From a checkpoint of a small transformer trained on Wikipedia.
Size: 14 layers, width 128, MLP 512 SwiGLU, 5.77M parameters.
Each number is 500 + 40 x the weight over the matrix's rms, rounded and kept within 0 to 999. Layers, rows and columns count from 0. Numbers have three digits each.

# v: layer 4 attention value, 128x128, rms 0.112, rows 13-59, columns 64-127
# o: layer 4 attention output (transposed), 128x128, rms 0.102, rows 13-58, columns 64-127
v13:471481513540532549502440551540438446546476520501570468506434517502501501465493577548541532508495524485575526537539455443473490469481534557539509491480511493551419542490508515473530452457490545
o13:472530449500538572504456504517487492431511474515554517540491522539483503531490523450525551374482493486519508505591508514396547477475566506509503499452466481538481516464541543468562466510563546
v14:518482480428533512522524526522487530504505450517542540498538496458481542515517452532431484547488522574502546500557518520529523513534432578518453493483460538522517465555497491491478532444485539
o14:472498445511553586446477488486540526501480528457540513481437488461524496500511405528496462573506529485451558515460575539488515533554493478473514521483534532467527472507441435527473558451452541
v15:557562541513519500486516553496537501536487505579450520443424561447416526560459483471567503470518479423490459498475488487497413435521479435465503413481446478463512460507521610515523546504463516
o15:549511563531468505489491539474533554462584541511509467446471545527460503515604535461516577413476463440496503434558475505507490488470481487426463520445433407473525477513508521489488488483462491
v16:458506467497491472418450478489531470532462503485551487474519546496507546520537463495492520500475431500435576528543528530570441547522494466530498455503480475449481484470527483519567590498460509
o16:473526536410537531461530458449521498486550566439546442460581546476511531489433554559505560473456457446530570495551540472562472479411444515533521526516593553488521507538468442511534489502498568
v17:442451544477499485522538551456529507532514436420484500526416566454538499479522451461500556491513451448475475494531466431519551542467517555557529448484456512457537510524445546498488493616476520
o17:469530583551456569515468560443501510530532483464503498580491512508488466523587482503390513519558520494486539489463464485480484557474503561544544525502470448506507488554515496471420500475495532
v18:523523493535500491563435584486530486439548562573499537477506501545468519584515425510574467515512463489492521461481501519552473524478479527522499587493496549496495471497521481477547524507479521
o18:480498561499555460500448552578616586531538535546497533502488448458471571550444497551522498462464481454488540457479555478502508524525394520471593500457543416510428491515463490512545476528513565
v19:547462519494574461528567517506533516514471469534435510479518540431501511528495495532414490499491454521514551414525526464498447488448454513491458536499514509428475492476420589487457466501511567
o19:503469583545492529467554576520496451478420454502488492456455496530491560480533435500503515476453443527482551455525545456505477439558466469417505482515507495436502550477493537509513506512438531
v20:529456483526555483478531526495457507531449481523482507424499451556482474477494505481508500461456533482510520536489537518540566483459517467498499554503484475531428460549542452482519556443451489
o20:475452463454509478457565489494507506532478514452485553495538484483486497551504487527461530423590521503475440445522437476556459466530493489487480494471508480481524524504563522498471507493466539
v21:428530500539462479482505485564552467493502555548520438504469491532520489519527421481506532484495470488434525521506430438489517535458537486579538495558440496516496455509501508497502443526562528
o21:477550518485471500562544483508510484520491524505515470561507473503518532507455510494478471535491462474481571497517509519488588506483516524519535569481542444527536543496545442441528541502488570
v22:519572506522470508504549531484462521556550460481495488530502525496534500533552483496473503508492503478565502440581534469468561467438416464551517466475543486533489604486499498466492518491447521
o22:464511552503550543499540488479463523465487430443562474503506516500435558507485464485571547544518448603577545530524522495443487462487526458586479501470502496536506477529513512557568513530520478
v23:400459505488445537504384476540466447484520518512430534481481494546582503500478518526462531476496575482402529529465505554404548561443530403503486507487515438552431546515568437476425449496442494
o23:492509500483559469637426451456588466494524494535418445484575525488562487499437626511399499521515548449529546508508470521493431524482566457481538557483488518515459475566478461546551481418522476
v24:512489409471495517525470518544465502520464521553512528475524483458463505530528517465416501536540571537506454505448438527433519599427488522467481521487446389468551595516560505507525529484516447
o24:564476490535499459509432521512572454500563550503453470502536494558563599538572620474440430508535551515458542466496577516575489468493517530409471510455511473522512563539478418462509468511492386
v25:535518478488397526530465478434454536493530503465535501551514543524451511505488519536488507477536503496423496521504511515475576538488476460542493485497505564532499504528526398483496516521493486
o25:500476445497478457562551564443498540547537473585507401511536486443480467528552486529536515539494486475530449475471422503462501494499482511560589510482447516575454480507457468549506489504429459
v26:533492503451543524497512515524488508527482504563463524520513464529475507476521471456478506515498495492482501436520540492517478536497464557486485560499503512510494532491512531489515501460461542
o26:486441467479501464502490504572517523462488473481479512417489464517491568490500453508484504463534532478457497497532534489515510521475473450462470493463523493479531455497451477469513486541551508
v27:502484475528565440506465441490504501520524507533484441507510424502501486501495464517548507496577508484488518539450454515543506523440540487491473521512537456514489528531444400519530414397469454
o27:529401431532492489504488471536485450567476484493515449527466514505527517490451465525437558428541469458459530472489529504602451532507536523470458556582610478450472578440472482472595498507492569
v28:507452510463534497479491523569534546527517505515542509520464517543504503496552494550503432411495474524449467527501497510479487420516460491477582468514569484466461557460555451497535507528533537
o28:505484543499511516476525504510587542576573526520536559494521494463530506475502540514520455417501541490488420501487458446461495406447450458488552445527490489451491556448527499498579535460500556
v29:509530504479470493503448405446545498549476521559477478540513511487541492469450514531519490518535483423481492539519502504486486437519492504479422498474498506533440435466511482548458517462511482
o29:484526502475506459541550425508539541546507492506491446493573557441483508485557478474480573502458469511519531473508476524544448430521465574532458492558514510498448472508454610549511519467500523
v30:472454559524519490493481508465535532498447511537489478416394500502476449567529442556481483528508464505526543444556446514524482489441433513493514453526539465464502450526498504476539493434490552
o30:468479539511517516482511458471548522484453500521547493454432418536542553522564434523567551493584448582481547536486434477536447475486441546436535459534493441480513563479533541501519487435542547
v31:484564461499559548463495557489504506512510498533458443470478477546490536485560538479509520537503555528498491568470519507538529520520487502537518465483440458438479500564488540523493487429559478
o31:493514485466492499478421469491472536496484548483522539531479537525544506509444511474458527544449525459518497539512505568521543479500509499441511556504496456428580488476497537452537523497523491
v32:475454463448453521554467503517473499503525516522520544546508498574459541469469471516483514467493530511458520495385501541552499492528512482519497508541534539503485481461515414515478511539457450
o32:540475411505449444556544562491455519566452499577486509523526492479503448502475568566422458499507488506520512517524536553555490545532520555517543539505546525513440444482503471489505542516462526
v33:551462508417561497449433461559479513480462525449494529519501525464558533460462408521501473489434564495541498518535520562420528418566531495511462498540525536508497495517528508464516557482508495
o33:532535459472545468477457506571565467492503500533493459507501550454514445510510464558522491467453515501469453501495489561500478519544526485529437525507508544466513428468468510496472558454515496
v34:425452570554498493506492483544475503473490525475507509396417498501455506534508507520489542528520491526467535518495506473507503569460487522472483448493530514457496526477480492483503451496498530
o34:475513496520486526535490477498552498547527513479470430463460506492552460530563575472508547490570502486504495508523489490539351549461470545413544508447484509553550574494443476513433456487462561
v35:497465515513526491494535538483464524489507528544425534519427518443455552471496539459506487548500460548466522485535512502506530520530509528516542468497410517545534457528498536571539484478490487
o35:517567461518475559507491495406483489535506586565474544514517593428473510486521423449508508526495478472494538510510494518472489534462538545495497520454462481467517490546545469516527475485474501
v36:480501549546487523516436479486490476457512507544465470502465484549535519496522462497493503544441502508464588487508538555504542559551479547436464554461492552508434529513508546535515485425509498
o36:518517469487490471533462504507574494488480497457479539490528507532508485525479495493475521502517478462492489545535527514470535548553468478500515528496538561475525476468508485506584428451535509
v37:506502541519518486509411501482484563502535476456451504541464551503478488484500488522508517499479530480466409509480556528461556473486515498502457421445473467500532526445523461485460498492536472
o37:560534519489535482540469466500529577508518454523489486518527533478521526499537509512522501508473523507563407512485482528475524482514496455484532467492447470532515459466569563453558484515537422
v38:509515461459449464526473472510504522493482576502509488502514508537438534457542522453503521494455461530544491427519487448477513549545494578489529446470548480487501456477447424468527529500470547
o38:459492471477398431498491523487480548502503540510507476471601516524473496511519483521504529565512432498504591515491430434576452529484447558494456458407460541533422460492466469548493483502522417
v39:530437516571472517527469499529545502497484512498497490492500531466516491417539500462489551470469489472475487523504508509457482510554535539466485472473480539496458540489517512518533535521528546
o39:550469496473508478570455479519528530418467498478502536532456462541453472463534585497492495488470511497427519549437479512458524554514538467519545490464480492528504523492544511498528506506530490
v40:519490506504546516543522494534533553509527461469487503488507478405489515493558522530538496471512539513503529529508484474501495404488492458431496497485526513538506515436530483510503562536491460
o40:579465531517534544440504531534500567495476478452458479510477531470449478531488552504583494446549449546458462489485567499517505505540476453485436531557480545518472512469481465501543522599472520
v41:530466516501512551486433452460524533530470480532493547460547538522532508474540546438466481582565526510470528499471455562501500483557459449507540465543524504560480494563455563523523560486462479
o41:495460487494489546513506430465527465457473493498549495470506551524490554497514530482506574475536454514488588487492459582530443551491559458526513489515502516454532488513437495519505482496476506
v42:444533562435516516490524500536461531504478455447480539492463504550464544476538480473480524518429550589471449502459503498552514529516464472547454436480487516544496526499527529503488540485547536
o42:501506511420480486517459496525482521525437482462454567437555521498564491494512456487471532539534494616526484485533530502469485477479463422513446433466493447492576484504553461456514533536456480
v43:430547475494495457529483521430498474504459506453513532465543528477531488509549400539488506525502417481506501518574461474475517538515516462524523457466436467489473530506502459536448421491493484
o43:450517521447540564525509484506568520405525500439561426567504434506499561462482481470515504536531478501525556486486453445411537506435462434516637532508551442488493463603473428509531526525529540
v44:463505489493462465481465480563516467460466489489511528433499549427527493498482472548470525478509486539502552482582487532466389503478504494524441457529532479446512544477499490566516518505463472
o44:525504501531574539526460506515558496419545479502480456414445480487542548441538587474597483495515484496440560506485518504522441519431451474502533452439465500534525457541493521575499501451573482
v45:552555478498516502493496504538469512517512483512478499516462500508481511508562494492444522534501480473490455472490469490557538510539449526493590498486543444511483473522539515488514500491498559
o45:468499501477465462464491489589499520540517450502476481456466477540450595502548439490509538501521494521468503479502428500528480481553504467495505455493449425481502550510513510483504543535451491
v46:514496568422462504468479502487471501488500497525483484412382544526479565469501442473484519515528517535488508472526455534510508469495495475476483460492434499517537528503476524494491510483488514
o46:536517547458467494514423505477497501520504587547499509462524496489517428421530435500468508451561440537522556576434471499466462570426504517462442500478485429484530501531439490512531493463481578
v47:466569581504466569541501505502484488505491503525515567531476489530446473535469509529481533531467517502574527533489564519473535481558433458510505522446489493546528455455492551514462503517505474
o47:483533526431490509583523508513552521445483458500505501482489473561504540514489530470557451533435489525485426482531525468454552427566501482536512540477486531557548461506498467507495505548516436
v48:493475528484446505537478523529497572508544473496520540607519558532447538489477440524483508508456517558511525469489512558521514516488444494517552466463501547542521469480472536477478528522489521
o48:531529442573443458571512579506529583552502557533515440486522506477533549477500495526518478543418455556503489492508566529559465555536511561552557531493499517483451381518478417499513501475476475
v49:442534450436557555532494494463482549516429518538494454479439445501519499489467512495487510553522518472483453488501490464463541544480476497546492458548520514567490457505546564523448491527481526
o49:428485488458456499489482466481558505480457437464473541504539495533523508530565544484448537573535554545501546516540437532507537447518474451492480465462507469549525476490549521465435514449472497
v50:510578531514512529546506530460485529484522550488529458484504476495482462530486579491488467527468516478490520524461516471457515505522478539524469493506513548569475554517511509549526477462548545
o50:489516432495433518536473511503560528492471469431540467509506435501438552500516537429501585500470519526478486498543428469400533539464458536536575518484493456510509541490514446516518482503451458
v51:480471513488547437489556464502552439455439532496485502504551449566482466467489528476593592479523487546456571547494509509548477499451506481543426513504502480492516515512513502489527484519510541
o51:453417482489486470480540531511475451505518508519487471451521492450559559534475536496452563494453515478419500408547553472561484595528513524480533600531511539475569511441524454437456468527509536
v52:537487423497451517496535472493505535451510479413514513467498503496424475528478544468517533545562484569486516534502388497500529527589457397485521454536497486499536433502543553464526422532486445
o52:504496523490503520426501555398475489534549546528549542557477513489560464481546401416560474578566489492502499468517546570460611456554502379462414452498457553491489519457531465432469516508409478
v53:522477477505467552552493525507474547433494506506517490484487538461484566455511459479458520518504490553493521471534508532454505503540488481481517474530466493503507540473543466504478469452496528
o53:538484436518502503513558503468532518498477542508486553503437493470503440468525501484545460574516495515517581565445492568463498517529532483470562506441481473527524477509492464557491479475447491
v54:481481472496482423474428526508537461507459488499531524497520499460535550568550477508447507567518483439516522518424452526507497490567437530509415478498478533447497553549480476490444515475508470
o54:469589504525531472444451492547513490523479566456508440546444506501494524416541503501456550514481435498497612524483528519449482467521505520476581488522496462474527514466462518487480524488469450
v55:497458589481528476540575487487488547472484510469453483461413506502485386527536487475605523505522412539449486479537429543483506537512470514458510484566559443543504482552488606451626524521476553
o55:468409556481468588500480512458521549512529524486523559495466486522520523511557462412531542590562483576436455477501532410504516523470450541447416462522468521533531523514563464547551473468479500
v56:489464501482497519513485458499506543466453490475492514490513503503473501512486558475474492573517513456434454533480524496450490499547496447514538503513558525583421482478527522525544552507550530
o56:470453450467479471536480423498545495529476468464452515438501531476522476521566506474539541521532521509531500486528472548520485459533497427498463384461490498522537453487464480507449472543418470
v57:535534494446504548538500434460513504484510542554510502516494465540547512515520464489540478512551529527473502508459526521507520430501549498493499522588482492433544476481533484504502449512512504
o57:483458523520519531478563488489473485515524567559467527515476531477474502510477483504495453547496492445548452461484497548482558486511514499461529566582484524503516483470447525521502507479505569
v58:465492511487479518493560560515474552522444566421522582500578494418495450481475559496463582536425507420569471474428507504446509551532495474526568520570537502529479508481489504480442508546491522
o58:467473489486508488547553499483527484464436419437537544509530479471469480494547553444561528553490550539508477411553497513468477464480524440591483502488468490521508478548538469553397565510508392
v59:467477465511486406530543505499540499483424554492532508531534498498472464440506517465458516551423497501522518487555504471531504494492537586498525469479494518485507478483447477498535488516520559